From a checkpoint of a small transformer trained on Wikipedia: 3 heads of 32 (1 for keys and values).
Each number is 500 + 25 x the weight over its row's rms, rounded and kept within 0 to 999. Layers, rows and columns count from 0. Numbers have three digits each. The size before them is the row's rms in percent of the matrix's.

# layer 4 MLP down (transposed), 512x96, rms 0.0211, rows 480-511, columns 48-95
101:519526476455510451473513465481527494536509454505499500500492542462469454508532495487514515497489472530545506543498456474505460469493488494527475
103:487515502506536509492546466512524442477501508523524487478538531448503503522523516508517503563482471472482476480506507499544491466462509502483453
109:496500452490495479424507548523538515497497437456494539482521521534521507493496547518507473501478507504516499513527485502542474438498500514472543
100:477469488554556509522497514493495560507489495497516513463545496465502503480527505470519492539473481503527518499506495533535445478500491516496505
093:495534490523455547472530524479480515499468501498489546531500506494502454486514488503462495495462520496485441466485453475473485471500519533513503
112:485460526514523465503511490538499503551501478509493519503507507423480503533498494504479470516514510506484488514529492526526459469534509505538564
096:470526472526553497512535530533531485516475495447444543540475537526531536482487508499512510500533478511490508499517461528512512459533487526496514
098:497486517498475537499492486507483511492489533484523499544515492499489511474495416534471474478491506549498512526525487486426444489507497454489503
106:484503481506521485543524507471512498514481501471470481481510434469521480505448529467536500509457467524481501540492522503491492503484480510485480
104:515499477512498537505470495491487513480465515490471469516529510460515518559523510462486514525507453532500466539498557475503526515502479463502497
088:525510514492528532496484505485522488531474481508417475488507501497516537514495505461508524468532488487506509478531467505524490482478538503511517
108:520491537502488460520535499513504482495516513446503458481568495478491505475500477503506503505512529536509480487502550455517504547536497456508504
100:506484505502490514464483489478521517528537514519501510514518501527470466570477549536482513491502502517514517524501536561526486542535520479518491
095:484460488515473484517533518501480472562496507479491479502488511466518493565502514492493513448573494468499540479484516500525536479513503515558489
095:506495480515495543462528514488479495488487538507493477500519479499495508505466537503521447450508473483501482505488504498491498478501500486454540
104:470504524502476477494503495474485499502491495494459473514509448487482515509463532532492517549502538526487517505480462481464512507460527506508531
091:486498523482467493486476519475473486497499484529478529521483490490498479468475593501514518497465505463486510495534519478526477548473461495460501
097:451540499552503507518477485484501554527523497489489488566466540513522486466508503521454471491448461505511462503503498490499513487484456510527515
097:505487478514493451512480505510477500511508494492500493533497509553486487513452500487515489485535461510523500472488503550528452494548537517543524
109:510539511506478477453515503494469499494523429515473517491516506448513521508483467486502530462491530514496528471473489490518477486450482493521528
098:448447487525471496495541496498466487477503482487471519486468519533485526490463513510479459528488495495493495471523520487498482460520492490498504
098:515500537527498505443505474513493468496518474476582513487504518499519511453490506505478530500510523498499514525517478513499466496552501544512531
094:489461495537529480525473459463555486533452542499501503471524495479502512502540509476492477491451528478497504505525501500487526500506480525525490
097:476493485471495480462488496496482485481484513489460509488479546527533529457454435486479519494444477533516496519517515530456488516482485469480509
105:476469519447491482523519488518510509495464474574471501559490514483530511510514492498510503467493531456506477509497492527503515480493542511517518
092:491512533523495488447555484456451478495515513497439503510489437498476472524465485522506534450470491455500503539490482529522489472479452484490487
092:489495499525491492499489523501501493517527510504487539528480518477528466504511507483539528459513515490468512505474496454537542538487446496508509
098:512514488505519500566458521510532477500503519490481519537573518497513485499504509499516498460492501547446512534526515466458500433473493500503486
096:440495530506536475494513542510500531471530479506501467494525506520498494421519538490519531460492531491516507543486451488526467517510501489504488
096:498497484504543472487514468483538450444461444479513501510489488510496491457484544525517480484529500511481546546517501481536450491552476469487512
106:475499453529522465529532538514498543513508535466518483529522480494521512510521470480509497555492491499497503488543511466489512488487539487466484
096:449506528517463481442492468519496495500544511499506537533497496493461496506487525513496519483470494508468479524513525494509506501508477462440447
# layer 4 MLP gate, 512x96, rms 0.131, rows 481-511, columns 48-95
108:464508471499492480526488508462484523491509462462467515478472503499492461487462466474501516520506520521533493477479488540486493478488496513478575
103:461522478512495472481524461506502468507511524516483458518504503510464523475467528543520472543462504463502509472477496538477470511483500452495512
085:503527504480456466520514503515522491478528482453462483519466502520471471508467486514481517514530487488474480473493508479510511531490504500516499
100:499501443498558463528519462500490464512483538527551505509491510480503508543486505541503502491476506473497528484485477508515522525543457481507512
101:466482500484497468545515488492512490501505483473487471506520454496479527517496508521514521492523487486492529520474474506527493506514519484523492
103:482536508481461471488514490501496470518535481518489514537514479465482456548524523497506543541474499496521499541485502536489514522506515516487494
088:506513505515515503510516481507455492493524536505484497519522494477455492522521493501465477501497508506475502559482452491464453462463541512526493
100:471501510475506467525535555514490483471511475509501568529515518542495509459504490493508530499533541504529518502501499553503501495535493528480532
106:531540528534514546495498449510522520496508506496488519496551518485481482544447511497550518470499487469478444462539458519525483534517472503487514
085:536532478480557508462472517540477485531484486497464504499507538480484507472486483473503527505520456482472543501553449480514486490493514509511509
111:462467553484473464526493511493473481486511509441509478475548470479502496472500507484521497496499500520520484511514540477533482514532491494497502
101:524501514493530526519498527487473503488479515501497495530492523480492491499472442487522495477500519466500487465526497536462495525437505501531519
086:484496507521552510477530494460510453530460534492480506487498468486531483524479478502515485497533489475533527460554509517529494532510472528537479
097:492521532463538466499521495505504516484529469542525549508499532530544482471484465487507510488504481490507542511509488509497538508493470481480447
108:567521470486478485492515520501509501523431474502463459476499537514516494486462476455482522494514467477475535471484513523510460518511504512492499
095:536519487485470521463527554507505478491512498535508465506508522526497490492464446509492493489510499523498542503487509487486512483504528492514494
097:493485486481502501491467514501487467488519483482522438464544481481495505502456506509536472520524503497552515501508491526507504541565543504503458
098:560457518463515472526507530519471487506469448460461504508537486500499478492525489481487507460533468500453495463523514508493508539540537509500457
110:485527525466516511513488484496467483471499542525516439497536488471525499484488512504469474502521467481513514500499518529475536564488480487491492
104:517504527543501483486514528476501449481484523485476463482521488514498505483496502482484519483534472447543443500506476469503498507544511521544488
100:531581502507535520493498508510481470474521474537506534517513549499524477503457511512491474476530522546486468534517493508522515476516529505469491
095:472492519474552473507467490525522459469496512516476488483524499450495454515497512547504497484466499547520501488531497526502514454478506482479490
091:490497494506494500506544452484543465510538497525527472494520483496474498547522519527517531524452484507482498481503512530523500558481519522505496
112:502528561496507518503500535498502471540483528524487501523508509457496488518497530535537508500528491473489473491557470447517533466516505464507469
077:510517505469440489527470511534500468494492532509543451517477525536506509442488511503523488546520447498524502465513503469518510534494491489472496
089:512509479456470469510476466535507448480497461490486485490486504533475526513521525487515508508475465480514450504479468566490495486513508479513496
096:479505485486485568526501446501501490527536493494514485486482514469506510469482472516549484489507459504494489486524475553515512471498489542529492
096:484484486470512500501496500526519450502525501507461490512477469485504470462457480483482514541518475512526465514525470472481538482496458534501501
102:517480465495487512502528504517503499500465505488500457508506484555488507478510553506447492521526521447488513455468489443511456491524529522507517
110:509499554509481531478489451531462469477488494523505464476501519454495483485470518526514459505516522468498449505483478543530468499502491526501501
090:523526496491508491463553500506556506491483548521519465536464523504481541505502525492509502467531505513549505511473487515534537476522493516501461
# layer 4 MLP up, 512x96, rms 0.124, rows 481-511, columns 48-95
098:489494482548468470524489507464495509470530472492469471489475469491513503504454567467500553496485500515523475510504482488482518497482482450519567
110:461517489513498476462504470514547457527509526487499489509516486466455507471447471497501471503489500489485473508506501526515458516441484501497551
092:496483487501545492469490485479524557494474457514520501501516510458490503491528504509530487502465484526532511501452499499496443487467497518527526
099:489489422481540476496486451459486439505500501494523495491479504491487491544489488501548485501483487472479512484482505521510510506484479466483487
114:530502514549505529448493484499485485500505523541513535511487516442513487530492500486459491568476523519492488470540510513497485521451483497489527
109:543502510506530519492493524488529498501518546504485474489471472537474518490427497499510464444491538515459485513511512488521482478471513469491511
106:460484516517502538555499502533468463482510488476496522518502527500491522490523481487465448520498523524463558535469489498469455504499512483490473
105:527473492503508519502506473462498544528487496461478516469485479491560469526528570487516477498476486542512471530513514482487469489482490483523478
101:534497483505496540474510446499503475548500561514506532507476438452518509545501501497508503446502480515495496496515512492520517467490467489486487
086:513506505502512525504514532497508453524470499569522468484501480526527503537494516524527507509507489494515459476524498527494534494484536492500502
099:507493448494497499469483490452511504519500481541491476571466495522512470488481499469506480477528457486521553539480495515470499469494462533493517
103:481502480530513468461505494515535498501479481497453546500484495474502492490532532538454486522510533522509490518475495453506465467542480474518513
093:522489499486518503525451493521473480520482497483464398493492501491500520527530495450497516497494495523458536479505521487497513524490531494510492
097:523497492535489532462545517502507501504468501508510490516489501475533498515469519513504455490498474504503453475462478507493530498480516456485513
108:486510539509463513475456502441454466505526529471502492500541481483503514542500500509490511517516528480476478494488503484509500464485503499462525
090:502520500466530502460515582483518511498527490533477493519463504485483479488446476496496499497516508508473531523462507494500491478469505521485483
097:491504487440519511522450490542462504459537473506484519449492492483486474543491521485515514509533553498511533523526481509494512501510494476447507
113:459548452507498490458480507492516518532525554545494452506471512512485524496508464500517523508494492487563519522489495476485509462477484463504545
112:468465499451468480526466521501493521431538488501503449489513522506506486470515477479481508530491501504493485498506533535480519500526460506495476
101:477470530538505514448529501509513492444488484507484492516477523521513493468485505506501494566489528517489488469494525533467483507553491483492504
097:522434498495461453520496478523488479534498519457488453473499428496491507515529501497473526520485489488549526485529499502477486496536506502511540
093:531506489502458531499562541507508510538504466457526520507466530522528541493482516477514509507528481493484499513493493439466518534517482502483463
101:487503493449520487502461528498472491480457521522478496480501527537507494502522443515524512524457478527509526510500521521502469470469490507469521
115:558492492523508518479484489469504508516465499500466454537492526480518523489472548518492546486480497497486538498510486497492522507484487492484512
092:498496512528540492453532485456476516474505506467447533492519458500519484536474510490480517452461540505500525504475504531467480494481509495521516
094:491543493483491468521507468493493470484520466535501530501522478524506519509496548492513536521505467475480468463496479516457510516559480470546525
099:551494503499497526520456504523518488543457479485480512476503518485511494497518510463500456480513491513492504509541516499484509497454527524513478
092:534470526500491466499502497536517532490481518515560510486531517514515540545524543489557515494508542508519519502497529529482446516518534480496502
097:507551529495485473536493505521474499513487472471515543515508511469537527518532444512499509508488454552524484519550489506486518525475434521510492
114:544504536473513494463494521499529497521509466498527514488451517509490515523488496499479529487502475456471531461514508525513503528540483515520484
100:435499494489528466457548493504483502497550496526484515573476543514494520488525500518485514549480523529490476464469523499481504476527465482515474